Each number is 128 + 24 x the weight over its row's rms, rounded and kept within 0 to 255. Layers, rows and columns count from 0. The size above them is the row's rms in percent of the matrix's.

# layer 5 MLP up, 1024x256, rms 0.157, rows 396-422, columns 0-127
size [103  89 106  94 101  86 108 100 101 101 102  93 107 100  93  94  95  99  97  93  95  93 105  89 103  98  99]
[[147 156 149 163 151 132 141 110 133 131 128 147 112 120 134  87 124  83 104 143 108 150 140 132 121 122  98 116 118 114 126 137 157 139 141 121  74  97 150 133 110 154 105 106 132 110 137 103 162 131 116 130 109 118 131 117 102 122  82 173 116  93 146 185 147 161 117 141 107  93 138 137  87 160 123 110 156 142 145 113 146 112 154 148  78 135 160 129  73 138 112 134 144 145  99 116 124 101 122 129  95 112 139 121 134 132 146 103 146 138 129  77 106  89  93 130 131 147  83 136  62 125 114 144 136 132 112 137]
 [169 159 146 135 117 156 144 138 101  91 145 157 101 127 138  93 138 112 125 129 155 138  89  93 136  85 119  84 155  93 148 128 165 107 134 134 123 120 133 149 177 159 131  91 133  87 154 130 136  92 161 128 117 126 158  94 130  70  94 134  75 120 129 118 117 124 122 147 129 128 133 116 105 131  85  95 134 125 125  88 162 108 111 118 117 100 158 139  97 110  58 126  81 104 129 124 117  95 148 131 137 149 167 144  97 173 172  87 119 126 138 124 142 113 143  89 118 127  91 145 114 100 151  78 126 146 159 161]
 [148 105 127 164 156 166 122 102 135 134 138 114 138 114 117 150 156 116 106 190 180 127 128 153 221 130 125 116 102 150 130 166 124 166 149  90 153 104 128 142 142 127 139 124 176 155 154 149 124 117 116 154 116 158 126 155  99 115 117  96 119 116 140 143 138 179 117 138 134 129 132 149 110  78 143 114 148 113 160 180  90  60 102 121 137 147 106 121 119 131 107 132 155 143  96 144 105 109 104  93 123 140 134 159 124 119 119 103 121  97 170  87 162 173 143 142 150 132 152 124 131 146 199 123 101 128  96 118]
 [111 119 158 133 154 151 155 110 176 102 155 113 170 125 141  96 142 141 135 116  97 129 120 152 143 123 105 122 132 167 130 167 136 177 147 128 100 127 174 139 146  99 120  53 131 133 140 127 110  75 134 117 155 129 137 131  71 147  98 107 131 151 127 143 112  73 138 136 118 111  88 154  94 142 144  84 123 126 149 125 165 122 142 174 122 130  94 155 133 163 109 168 127  75 114 139 137 132 110 141 136 126  83 156 158  84  97 168 123 100 193 143 168  98  74  65 145 185 181 140 141 145 112  95 138 103 101 150]
 [129 160 149 173 129 128 137 132 128 117 141 127 155  93 148 116 158 154 121 131 140 175 157 152 135 128 123 109 140 110 158 120 140 146 147  85 151 115 157 115 147 150 154 149  85  98 134 147 109 143 127 133 130  83 147 104 127 114 131 105 137  59 137 128 105 125 122 141 118  59 116 116 172 142 167 142 152 161 110 143 133 145 140 141 104  82 124 134  66 146 153 180 112 126 121 123 160 123 137 148 139 168 155 127 145 113  87 113 122 148 140 144 159 144 170 162 140 116 164 136 114 132 124 144 131 111 134 114]
 [163 126 175 136  80 137 123 107 106 137 147 133  88 154 120 160 113 111 171 109  95 139 130  64 142 141 151 147 107 177 154 116 147 142 140 127 133 158 129 125 170 137 102 110 132 130  99  73 132 127 163 155 112 121 131 121 117 151 128 105 134 159 121 115 122 162 104 134 151 134 142 102 152 169 142  84 122 138 124  64 113 119 127 127 152 120 157 161 108 147 115 114 101 116 131 138 159 152 147 127 113 146 132 163 100 144 131 131 107 103 115 158 108 102 120 134 155 160 173 119 136  99  94 167 128 115 140 114]
 [ 91 122 135 158 160 122 128 103 166  93 104 154  89 152 170 139 126 130 106 140  87 127  78 186 157 132 175 178 120 154 153 121 131 145 129 149 151 114 153 117 165 136 130 119 161 112  93 103 130 138  90 160 127 158 147 114 183 130 150 150  89 127 104 156  87 125 179 114 102 129 127 159 127 127 127 122 139 159 115 138 147 117 151 135 140 127 111  99 119 117 119 103 120 134  80 132 146 125 167 156 142  92 180 131 125 108  81 191 129 138 125 119 140 137 130 128 165 128 147 136 101 140 101 129 113 130 133 122]
 [132 149 100 136 126 120 144 114 146 153 120 145 136 161 127  97 118 112 132 155  99  84 103 106 129 100 160 127 154 132 102 114 128 132 122 125 141 131 149 173 170 129 127 133 154 182 163  98  57 127 190 136 151 142 120 141 113 118  90 117 141 174 152 146  96 105 157 134 126 116 121 177 127 135 121 159 124 133  98 113 106 130 108 122 148 148  89  88 143 105 108 137 144 101 131 133 168 143 104 136 117 108 155 143  79 152 120 150  98  97 142 112 140 133 165  89 149 162 143 110 116 141 122 143  91 117 139 157]
 [106 101 139 155 124 110 164 137 174 152 186 133  83 145 123 115 100 121 164 162 117 127 136 136 137 124 141 166 164 115 106  94  92 115 100 173 155 126 127 173 147 110 136 135 163 177 139 144 162 127 184 148 114 119 109 138 133 161 137 132  98 112 150 139 104 116 115 150 126 134 137 165 104 113  83 139 145 117 132 104 151 151 111 162 117 126 104 120 162 125  98 113 192 111 159 145 119  94 124 137 125 102 154 121 133 186 171 129  91 107 136 111 152 108 129 138 157 115 142 133 114 117 133  85 120  91 129 155]
 [119 116 104  96 123 111 163  90 148 112 112 129 141 170 157  71 153 106  92 134  70 124 145 115 135 143 117 120 119 151 118 127 132 135 145 147 135 141 110 148 123  57 158 121 128 139 101 112 112 169 142 114 148 121 166  83 146 181 162 124 101 147 157 100 103 105 173 132 102 152 131 131 124 153 192 142 120 158 115 131 166 145 130 127 177 111 114 207 136 158 157 180 132 124  89 109 142 161 173 105 115 124 119 118 136 127 135 142 129 127 139 136 106 152 118 151 147 137 158 162 114 112 179 171 131 148 105 135]
 [110 140 152 160 110 106 130 121 145 135 133 127 122 151 155 141 142 135 144 121 128 166 132 150 101 177 159 142 117 129 139 123 150 169 106 160 146 133 134 166 130 120  98 104 157 139 146 181 146 152 103 182 101 150 173 110 127 142 152 111 109 143 107 176  90 139 152 138 106 122 124 157 162 127 126 133 134 139 121 142 120 131 129 168 178 111 147 140  96 112 121 189  89 123 143 143 160 133 115 110 145 102 137 130 150 174 158 153 134 109 153 155 133 128 134 137 205 137 152 138 126 170 132 175  83 140 137 126]
 [129  96 146 128 147 161  89 124  95  94 146 160 157 138 131 123 122 122 137  81 151 160 109 144 131 151  93 138 127 144 113 130 147 132 133 114 130 132  95  84 159 153 130 139 133 166 114 185 151 144 114 151 116 115 111 106 176 152 146 123 139 155 147  87 144 134 128 142  80 130 153 107 111 135  96  86 149 150 148 183 100  85 136 136 125 171 158 122 114 150 118 161 112 140 118 114 133 152 117 148  99 168 125 101 135  90 103  84 149 172 205 153 146 114 152 112  78 143 141 152  96 106 130 139 112 123 138 118]
 [ 85 140 112 132 139 147 108 129 130  95 113  98 156 147 157 136 127 135 190 139 134 135 147 144 107 139 121 116 115 151 123 146 103 102 135 145 135 117 148 121 143 131  95 128 153 131 137 175 137 121 118 188 116 155 116 118 139 154  92 109 137 151 142  98 104 105 132 113 119 171 112 128 150 112 118 138 145 147 130 105  93  96 119 197 114 150 136 135 123 164 122 126  88  85 121  97 106 160 116 124 159  82 115 133 139 116 176 157 124 102 137 109 120 104 148 191 146 117 153 111 100 134 126 123 102 128 118  95]
 [163 155 118  88 140 141 112 113 126 145  77 144 142 149 128 105 164 121 118 170 163 141 110 136 148 138 105 117 126 131 157 126 109 155 132  88 103 138 144 128 145 111 152 105 134 126 125 162 162 121 159 125  92 123 117 145  83 119 117 122 167 108 129 136 136 114 133 115 125 120 114 145 146 115 149 161 117 160 162 154 112 113 149 130  70 156 145 125 131  86  95 133 139 135 104 129 115 138 158 205 117 133 127 133 149 181 151 122 141 105 172 145 143 138 137 130 131 105 138 115 112 101 118 142 106 151 125  81]
 [143 138 145 143 131  80 180 120 100 159 130 125 140 136 147 146 147 127 154 149 170 114 117 159 136 115 121 131 118  73 144 134 125  97 153 130 162 160 145 150 183 103 137 103 156 137 147 123 140 126  69 137 151  85 105 149 138  97 165 151 119 134 179 141 116 143 134 166 125 117 151 149 104 150  99 111 135 145 114 152 120 166 135  81 109  99 105 116 147 125 166 118 100 145 175 160  99 137 142 127  82 116 126 167 128 113 134 131 134  78 134 131 167 157 140 119 110 154 124 141 112 117 134 127 118 118 114 191]
 [172 141  82 133 126 157 148 146 114 104  96 141 116 125  95 122 138 189 147 154 110 117 127 137  93 144 100 154 116 133  85 120 124 134 134 162 151 137 134  96 124 168 120  82 156 110 112 115 146 147 154 100 137 140 147 138 175 155 101  97 122 116 137 107 117 110 119 148 138 158 123 130 159 170 110 143 129 149 158 131 131 138 110 117 153  90  79 151  77 109 175 171 136 170 169 122 137 156  90 155 140 184 130  95 112 149 137 181 109 147 126 115 137 141 131 112 116 171 112 102 111 125 126  95 152 117 108 146]
 [147 129 148 133 129 106 115 128 161 129 120 102  99 134 131 109 162 137 135 110 108 127 125 132 101 105 167 123 131 164 137 148 117 158 110 125 180 125 115 121 133 125 145 106 118 111 101  96 154 101 140 162 123 140 119 138 108 142 161 121 115 156  79 127 143 151 140 119 106 119 137 140 139 122 128 116 161 155  98 169  76 122 138  90 121 125 115 133 102 133  93 140 146 104 143 123 113 127 105 119 123 133 127 120 147 132 143 127 158 132 164 136 149 139 130  99 156 146 116 141  94 142 138 116 120 135 154 129]
 [146  77 122 106 113 129 123 178 113 115 156 165 117 123 124 126 136 190 150 101 131 146 136 138 104 117 170 123  35 105  98  89 105 134 121 116 142 145  99 142 116 156 150 157 114 113 136 127 169 100 110  93 138  88 138 133 119 118 140  94 188 144 120 101  78 180 155  88 114 115 128 120 118 154 146  94 134 141 101  85 138 144 120 121 117 131 111 115 107 105 113 177 135 158 138  96 110 148 117 129 107 129 136 123 150 127 146 123 135 153 125 133 150 142 124 150 125  95 139 136 114 121 132  88 132 134 130 133]
 [104 110 140 137 124 156 120 181 135 128 122 110 129 133 160 102 126 138 124 162 110 126 133 140 125 134 152  54  85 122  81 134 101  66 116 121 133 154 114 125 185 111 156 133 139 119 134 167 117  90 136 183 169 155 117 127 125 113 132 132 160  93 102 104 121 147 150  73 114  72 129 163 144 154 127 173 136 150 133 155 150  90 122 147 135  94 125 138 126 120 168 156 138 118 143 112 169 145 128 155 145 131 119 123 140 119 153 106 127 146 155 149 138 119 131 130 184 107 107 155 120 137 147 160 148 169 165 119]
 [143 103 121 110 140 113 111 115 114 112 126 104 122 147 163 168 134  86 157 179  97 112 115 141  97 120 113 128 114 137 135 123 149 108 131 143 108 165 127 145 157 147 168 120 107 129  80 103 177 124 104 122 138 118 149 145 162 107 141 120 153 131 137 150 147 142 154 130 130 127 142 177 136  88 164  81 104 112 113 120 140  91 157 127 122 109  87 130 151 147 152 148 102 140 169 136 131 104 151 132 148 151 128 159 148 132 127 157  89 118 138 121 109 132 136 121 137 197 145 110  85 118 167 139 164 133 143 153]
 [144 117 116 135 137 144 126 163 132 185 101 116 123 124 155 143 108  97 177 151 135 153  80 148 151 172 114  93 120 122 114 171  83 147 167 149 128 100 109 143 115 169 165 136  85 145 106 126 161 118 133 118 122 152 119 146 133 151 170 122 127 120 114 121  96 150 152 124 134 136 148 102 156 167 157  77 184 154 152 148 122 147 129 159 116 113  81 126 106 155 150 111  99  96 135 159 145 153  89 114 122 152 133 197 111 149  72 141 137 129 138 155 133 139 155 117 136 174 122 106 136  94 117 129 132 185 116 126]
 [125 177 158 122 127 116 159 159 154 123 130 163 148 137 146 134 129 118 155 148 130 140 132 100 177 108 159 165 127  66 165 119 112 134 124 159 149 152 126 123 174 177 136 158 136 124 135  92 154 121 178 138 138 151 142 104 110 126 146 162 130 132 142 110 127 128 162 209 124 147 127 162 125 103 129 160 105 138 108 123 189 137 159 120 144 108 132 118 149  93  90 115 129 143 132 152 129 110 183 173 134 116  92 105 118 111 119 134 148 152 133 117 132 119 132 127 113 118 158 152 157 116 141 135 134 151 122 149]
 [104 138  70  86 138 153 145 135 149 107 103 113 139 143 100 123 185 148  83 167  75 144 135 126 118 123 103 109 165  92 114 143 131 129 131 123 162 111 146 168 139 149 118 132 130 119 125 118 126 155 167 151 129  98 114 148 127  78 138 138 154 148 116 137 105 122 164 160 127 129 125 129 153 128 178 128 122  62 111 111 109  96 158 133 108 103  82 149  82 184 191 140 111 122 122 124 126 167 135 138 127 125 129 154  58 123 153 146 143 117 146 137 121 110 153 123 123  97 120 125 142  89 161 125 134 130 194 164]
 [126 172 140 149  84 125 114 143 123  77  76 147 158 150 143 105 145 110 107 160 143 117  73 131 164 106 135 100 113 123 114 157 115 127 123 110 144 135 163 113 173  90 125 156 149 111 119 143 104 129 151 122 118 132 125 118 141 137 133 116 147  94 141 133 165 131 149 141 161 167 119  94 121 104 130 150 120 107 124 150 116 103 121 165 132 128 106 166  73  96 136 146 139 127  82 127 129  94 140 148 130 117 109 142 136  96 139 125 152 114 142 143 155 156 136 123  94 140  93 132 122 111 160 134 115 141 111  81]
 [ 94 159 155 124 161 129 144 175 122 132 150  90 132  95 147  83 121 123 117 142 166 148 131 147 114 102 143 112 113 141 162 106  92 135 109 148 166  91 103 128 110 164 139  98 163  87 145 113  48 145 149 137 102 146  99 125 122 105 129 151 135 113  99 108 128 100 136 122 161 160 127 100 123  84 124  77 159 164 152 124 115 139 122 131 134 105 132 140 149 154 120 103 157 150 130 146 122  89 142 149 119 124 137 144 109 121 103 169 150 164 130 127  89 139 129 137 124 103 109 140 107 110  98 111 120 141 134 110]
 [146 111 123 155 135 100 128 127 173 115 140 124 125 146  83 118 139 111 135 114 164 146  78 150 138  91 115 165 121 151 115  75 128 135 105 110 143 155 100 133 132 179  94 114 132 104 104 178  89 134 113 120 160 133 105 126 158 102 134 176  87  85 157  87 152 125 129 119 131 119 139 126 107 140 122 125 155  89 153 131 130 144 105 115 126 142  98 149 143 105 149 157 115 102 161 131 115 133 135 100 157 138 150 134 114 135 167 143 190  96 135 134 128 133 115 175 133 133 140 137 154 137 156  72 125 152 133 157]
 [135 138 132 103  88 115 207 145 128 147 105 154 108 136 109 146  90 160 158 160 148 139  86 128 123 151 122  88 136 143 108 117  77 143 155 143 122  78 122 155 155 119 130 161 122 123 157 143 126 146 171 129 117 105 118 112  92 152 141 129 152 153 111  97 108 118 115 123 119 162  98 122  84 110 138 131  87 121  77 152 134  99 128 123 153 143 108 109  90 144  80 153 136 136 117 124 150 146 134 127 137 151 136 133 110 164  92 152  83 111 132 140 157 136 147 150 140 205 117 104 115 130 109  99 113  86 156 143]]
# layer 5 MLP down (transposed), 1024x256, rms 0.134, rows 396-422, columns 0-127
size [ 83  99 100  95  98  94 104 115 106 102  87  96 104 100 103  95  92 100  99  95  93  95 103 104 102  97 107]
[[120 117 117 135 103 144 172 145 110  99 173 147 108 163 105 104 125  95 120 152 138 152 115  62  99 122  92 130 143 132 140 139 137 160  77 213 126  75 102 141 112 121  98 178 159 148 134 161 113 120 137  98 133 131 116 145 161 103 115 107 123 111 112 126 140 222 118 127 139 130 166 105 133 120 176 133 103 108 131 138 112 141 124 123 162 128 162 107 122 122 111 120  73 121 133 147 103 142  83 144  97 100 129 127 159 154 111 151 127 118 147 133 116 103 143 133 153 124 102 125 128 159  88 103 147 108 148 153]
 [107 149 177 119 155 151 134 142 161 175 122 134 102 125 103 124 124 157 120 145 116 122 101 123 124 155 148 141 126 123 125 136  98 138  79 113 149 151 163 130  93 139 124 113 152 166 105 182  83 146  91 139 102 129 123 130 131 115 163 139  62  99  86  97  88 180 107 108 124 149 158 135 119 151 142 149 158 164 112 113 145 143 140 125  88 109 130  89 135 103 124 135 126 157 143 106 149 123 148 114 111 117 155  95 121 101 130 141 132 139 153 131 156 110 184 123  95 138 154  95 106  93 142 159 116 124 115 128]
 [152 151 117 115 151 135  98 114 103  75 145 129 129 119 112 105 148 127 161 142 140 153 147 108 115 126 119 109  97  76 160 173 128 137 107 111 154 125 140 141 151  90 125  96 116 171 158 122 115 112 119 114 129 104 124 117 168 140 134 126 132 113 131 125 132  96 132  95 107 179 114 172 160 145 163 118  98 138 125 101 143 134  90 151 107 130 115 143 128 162 163 111 130  80 124 147 110 158 126 131  79 150 178 129 138 163 138 156 139 135 173 112 142 104 172 101 107 121 139 141 136 140  74 138 151 136 156 146]
 [185 123 143 117 152 129 141 136 134 107 112 115 127 136 111 114 128 125 134  82 163  96 134 149 130 127 124 158 117 152 103 115 141 137 101 120 105 127 119 113 142 167 122 118 104 129 110 147 138 124 142 160 100 156 125 111 107 147  94 128  91 168 162 122  71 104 157 115 135 127 169  96 126  94 113 147 144 130 119 124 129 151 130 144 147 114 153 142 146  80 121 125 147 100 142 128  96 135 155 134 116 128 125 103 174 105  62 139  87  87 148 130 172  67 150 168 153 109 147 139 129  98 141 161 127 156 107  74]
 [126 205 123 113  73 176 142 124 138  65 199 143 112 125  61 105 133 133 162 163 111 142  97 124 165 151 127 112 126 122 115 123 123 158  93 122 133  64 143 146 129 101  96 144 124 131 165 161 139 102 143 113 111 156 107 132 140 137  89 152 107 105 129 133 160 103 119  91 109 128 114 125 131 134 171 151  91  87 117 118 152 136 105  95 110 116 105 127 144 157 132 154 138 116 123 128 102 138  96 153  99 152 115 130 116 152 115 134 129 159 165 102 169 119 182  91 146 133 133 140 131 115 106 137 135 157 133 108]
 [128 139  95 103 140 138 136 166 145 110 148 121 121 150 113  98 108 140 146  69 160 128 129 163 170 128 140 165 200  65 129 136 139 128 108 135 133 146 135 110 172  99 130 126 114 135 136 143 148 111 117 108 145 131 136 116 125 125 102 119 106  81 116 192 116 109 100 153 110 140 109 142  89 118 132 159 112 112 114 143 170 123 131 124 143 140 122 120 159 163 120 116 129 158  87 138  93 147 168  86 115 159 139 128 167 148 169 147 130 122 137 127 117 106 115 125 121 106 108 129 129 143 161  81 110 146 115 186]
 [105 124  74 110 149 152  92  78 164  98 111 162 130 148 122 134 164  61 141 134 150 137 165 162 151 150 136 154 137 180 124 109 116 133 117 140 132 138 108 121 138 142  92 120 143 137 137 134  86 124 144 133 116 139 175 120 104 126 101 128 139 122 121 106  98 130 140 128 127 110 121 105 148 158 147  74 114 140 108 108 120  97 111 136 175 128 165 111 169 130 136  78 135 154  70  95 116 100 105 133 142 137 121  83  96 121 128 130 116 116 140 132 102 126  96 115 116  62  77  94 122 126 134 161 128 109 118 141]
 [120 109 126 157  85 121 132 115 184 147 153 118  85 162 124  98 130 128  98 113  98 104 144 162 130 184 126 114 135 140 122 114 130 101 165 149 127 123  99 180 121 109 133 110 111 141 129 133 125 145 130 139 151 118 130 139 116 142 130 115 115 131 123 168 131 110 108 131 145 171 154 112 104 119 142 119 124 116 110 105 118  94 107 104 114 139 118  95 145 141 124 106 132 170 147 165 145 120 167 150 144 116 132 159 111 138 116 106 112  90 104 129  93 109 138 149 138 112 133  85 150 118 161  99  96 139  57  99]
 [121 122 162 148 108 158 147 108 159 173 149 146 148 108 189  91 124 110 103 159  94 125 174 149 159 134 136 148 133 110  94 110 111 123 146 105 158 162 107 140 128 125 131 113 107 124 109 104 147 175  83 138 135  95 136 132 136 106 124 128  91 151 145 177 183  93 114  98 106 156 134 149 104  94  93  62 142 104 134 163  87 104 152 148 119 148 110 130 132 113 176  98 133 127 145 122 126 141 118 129 125 116 153 104 139 118 115 179 129 125 146 151 137 173 146 115 112 165 142 105 144 150 193 133 149 142 140 106]
 [123 154 115 122 126 156 142 139 132 129 129 120 156 103 146 114 123 102  99 165 120  91 129 108 154 107  84 156 114 157 140 122 109  84 127 119 157  97  70 133 110 129 140 148 123 126 140  94 131 106 128 101 146 137 127  86 113 117 154 103  90 130 120  93 133 122 135 131 185 118 110  94 132  86 137 122 149 109 116 104 117 107  98 150 158 166 133 139  92 191 137 124 137  94 141 174  91 183 122 129 127 118 112  98 127 143 151 117 117 126 111 101 132  71 139 110 146 132 134  69 142 104 110 194 114 133 130 116]
 [126 114 145 101 100  93 108 158 109 102 139 133 114 103 155 151 104  90 141 179 101 165  89 107 125  91 150 125 140  83 139 107 142 116 159  97 109 124 133 124 118 139 119 124 133 102  99 122 121  85  82  93 133 107 109 163 149 119 151 167 118 106 142 160 138 145 154 140 158 120 132 105 183 110 132 160 130 129  88  91 118 105 101 141  77 115  86 127 144 131 114 112 152 114  99 150 130 143 107 125 128 134 105 120 129 148 109 106  90  68 123 111 153 171 130 119 111  90 111 115 187 177 147 130 114 158  95 120]
 [106 111 150 124 139 146 135 161 154 125 169  76 140 141 139  98 111 150 128 130 114 174  93 143 122 123 118 109 128  90 140 168 183 106 139 164 123 134 159 160 127 129 158 144  73 141  81 124 127 185 103 140 118  97  96 141 111 176 120 114 147 176 144 125 155 146 126 127 131 143 122 110 128 159 157 121 113 131 125 118 135  96 126 137 140 115 155 110  90 168 140 159 108 138 129 148 126 118 133 100 113 123 119 114 152 154 108 110 116 135 140 128 126 137 148 101 120 138 144 184 113 163 107 141 136  96  88 140]
 [135  86 139 123  66 123 142 125 108 126  94 150 138 151  91 135 142 155 107 133  97 118 102  89 122  99 167 155 142 159 134 153 138 126 115 164 109  96 133 110 109 134 114 120  87 106 112 148 138 125 145  92 116 156 118 156 130  95 127 131 149 121 194 165 123 178 132 157 102 125 108  91 149 117 141  95 135 112  93  97 172 142 101  93 140 126 137 108 174 173  83 111 126 117 130 103 121 105 154 134 145 110 110 121 130 147 128 107  94 136 119 111 147 126 145 117 120 153 147 155 135 155 117 138 110 160 141 151]
 [173 158 174 163 155 137  77 133 102 113 155  99 101 112 176 117 121 112 122 133 105 128 112 117 156 135 112 146  81 142 111 112 114 159 127 136 121 158 150 103  67 146 115 137 156 111 120 149 143  82 118 135  94 169 122  98 128 119  95 150 140  88 163 144 154 150 157 147 161 114  92  60 127 136 108 127 136 138 121 133 135 114 133 132  86 115 123 125 119 146 140 129 100 113 119  87 130 144 100  93 122 103  48  88 126 136  81 164 122 121 147 146 117 118 136 110 130 155 127 124 109 161 151 133 141 125 119 134]
 [101  79 136 116 120 123 130 122 116  74 127 124 132 145 131 114 122 117 151 131 192 128 130 131 144 137 129 141 154 156 115 128 137 148 121 103 138 133 174 140 137 132 125  78 155 142 141 122  99 145 139  92 177 140 113 135 110 174 139 100 124 114 103 118 121 117 162 114 137 135 141 131 140 126 108 119 128 100 137 139 106  92 156 176 107 122 112  70 122 120  96 141 118 152 119 144 106 189 155 128 148 170  81 111 149 120 116 163 124 169 123 134 141 151 121 123 160 103  95 189  83 100 163 138 101 129 114 132]
 [127 108 101 144 120 105 109 127 150  99  88  93 151 149 142 132 122 125 161 100 155 121 117 116  87 116 163 152 145 137 115 113 125 156 125  78 110  98 131 167 141 145 132 141 115 128 133 187 148 116 109  91 114 134  81 171 116 119 166 134 100 137 127 192 156 170 135 129  69 155 190 133 135 149 111 111 142 144 158 105  96 118 135 102 117 143 198 123 111 101  88 108 105 154 103 164  77  95 145 121 156 102  91 159 177 118 132 102 143 105 140 139 130 122  88 152 139  93 150 109 123 167 156  87 122 159 144  90]
 [ 86 113 145 153 118 140 157 142 114 156 148 158 154 109 141 110 146 139 164  85 123 112 149 188 119 113 153 120 124  81 106 161 142 188 157 157 140 143 143 112 147 105  82 126 117 148 139 120 100 139 191 129 156 145 127 115 128 167  95 145 131 124 151 121  86 136 100 162 172 158 108 129 117 128 161 115 134  99 145 107 126 164 160 145 125 163 108 157  75 137 128 132 112 139 134 129 161 139 117 145 126 108  99 163 153  99 143  97  94 125 126 126 116 141 134 133 118 150 118 112 102 155 151 103  96 126 153 160]
 [145 138 118 159 127 121 106 117  93 102 128 154 106 112 121 118 161 126 136 161 128 112 138 121 125 123  83 133 138 159 129 102  92 148 137 128 127 139 142 139 144  81 152 109 122 137 133  89 142 113 134 124 124 130 122  89 127  97 122 146  75  93 139 120 132 130 175 138  69 140 112 183 132 131 145 154 121 115 136 122  85 153 136 104 115  89 110 125  96 174 137 114 141 108  96 116 134  77 124 142  79 126 120 137 151 162 134 146 147 140 182 124 122  99 116 154 136 183 138 142 129  81  75 148  90 117 148 104]
 [159 123 128 150 150 171 144 119 101 120 130 106 132 163 127 148 151  79 101 111  74 126 118 223 129  97 132 138 155 142 102 124  83  99 128 115 150 123 149 159  85  87 110 122 115 111 116 126 138 146 152 177  91  87 137 114 121 131 108 168 130 140 113 123 114 117 132 136 164  91 109 139 133 136 124 129 130 174 109 159 136 137 122  92 114 151 151 139 123 125 159 149 119  92 147 114 148 147 104 136  91 111 169 105  96 117 138  97 126 204 136 153 140 112 148 144 128 114 142 135 159 143 119 160 126 116 154 153]
 [155  96 115 125 139 134 148 136 182 126 127  80 138 129 159 143 132 123  95  91 155 141 120 112 155 161 157 122  88 142 117 140 122 129 133 103 113  96 131 149 121 118  98 134 163 112 121 187 116 127 146  61  89 132 111 139 135 122 131 137 146 156 209 155 129  99  94 101 131 143 108 100 157 177 116 127 164 182 144  84 151 128 140 134 144  99 123 102 121 105 184 117 114 136 134 125 145 117 121 130  85 133 104  67 132 157 133  92 148 127 134 120  99 135 187 111 124 113 129 123 161 126 119 102 112 153 118 136]
 [ 98  96 156 148 172 161 112 165 134  98 104 116 135 102  98 120 145 171 124  59  70 119 188  69 162  95 159 133 109  84 127 105 124 111 141 155 153 152 136 144 110 128 136 168 129 109 155 110 156 144 117  96 166 117 104 171 125 150 125 110 132 100 129 100 110 134 129 133 150 119 121 121 129  99 167 109 134 129 126  92 137 151 103 104 144 116 126 133 146 150  68  67 107  97 155 143 150 126  98 156 154 117 131 122 144  90 105 156 146 127 153 159 131 138 135 118 120 113 119 170 109 132 117 130 152 106 140 131]
 [168  97 127 163 107 116 114 166 114 148  92 148 117 136 141 108 106 127 107 128 112 105 126 139 138 136 186 163 137 114 119 148 144 102 143 164 114 109  99 140  85 139 142 103 126 144 175 153 109 123 121 118 134 130 173 120 155 125 128 109 138 107 119 105 157 115 208 123 126 155  97 108 141 154 159 126 170 151 182 121 139 108 110 148 152 143 112 165 151 153 123 112 139 118 116 170 103 102  99 132  87 100 147 113 114  97 127 143 119 110 137 146 104 107 135 152 121 164 112  86  59 103 120 141 125 126 127 146]
 [124 135 129 111 137 189 149 116  96 101 124 113 159 103 149  97 118 147 156 120 153 148 133 153 139 131 116 127 153 109 155 148 151 152 102 133 110  84 154 147 145 167 134 144 127 129 133 142 124 117 105 141 120  85 125  39 113 134  96 123 112 149 120 179 126  92 187 134 117 107 129 113 117  99 175 179 111 146 156 112  88 141  94 151 124 103 130 117 129 101 138  77 128 108 130 118 122 151 114 133  84 137 150  97 133 155 101 140 168  87 136 156 144  82 151 127 126 151 108 148 143 147 160 157 124 161 110  66]
 [141 164 155 106  98 128 108 106 159 111 166 111  94 103 135 148  91 110 116 149 138 139 127  94 100 146 106  93 138 122  97 103 140  98  75 117 106 128 142 134 153 166 165 131 120 131 108 133 143 107 150 143 115 132 117 138 138 118  95  95 163 138 103 177 102 107 125 153  70 151 124 148  99 107 151 119 130 109  96 102 145 135 170 127 115 131 122 137 101 147 109  99 139 122 171 125 112 116 108 108 110 110 136 136 124  91  93 162 133 117 154  62 122 130 105 165 155 143 118 142 111 123 174 112  61 111 153 109]
 [113 126 143 139 148 182 125 126 153 132 165 138 142 136 137 135 174 102 107 116 142  89  95 114 115 158 122 124  98 103 143 111 134 120 105 134 114 163 126 134 125 134  78 127 109 143 136 131 145 110 147 147 119 131 132 138 158 123  85 106 102 135 107 105 101  60  75 144 171 102  89 144 106 166 112 149 134 115 138 137 110 139 115 129 102 120 182 133 160 145 194 115 131 153 124 156 121 109 128  80  84 141  89  95 120 144  70 130 122 104 119 146 143 169 127 156 153 150 128 141 115 124 138 139 140 106 155 141]
 [134  71  95 144 165  99 143 141 119 177 131 130  96 108 122 151 101 134 140 115 146 130 127 185 162 112 141 102 152 134 139 136 125  96 115 135 132 137  87 122 155 155 137 121 122 123 160 141 108 114 116 106  94 125 117 136 113 128 141 121 104 143 113 109 138 112 151 112  79 118 141 132 145 141  89 114 157 109  78 154 138 128  88 151 142 133 123 148 125 147 140 117 127 145 142  86 129  90 143 182 112 101 138 121  91 132 146 140 120 124 119 135 120 131 108 120  68 108  87 148 145 155 101 102 150 121 102 140]
 [135 123 116 148 101 122 149 131 153  81 149 128 158 168 146 136 103 144 140 116 127 117 158 152 132 141 105 157 115 143 158 112 118 139 132 113 110 115  64 180 138 155 111 115  98 134 136 144 162 168 107 112 106 129 127 145 123 132 151 128 122 124 101 141 132 130 121 132 150 108  81 145 104 102 108 131 141 119  91 105 126 110 136 135 123 135 120 133 102 125 145 101 129 116 125 165 147 158 104  85 163 133 121 122  90 163 133 141 119 119 110  99 144 135 130 161 160 143 122 140 126 128 122 146 121 117 149 103]]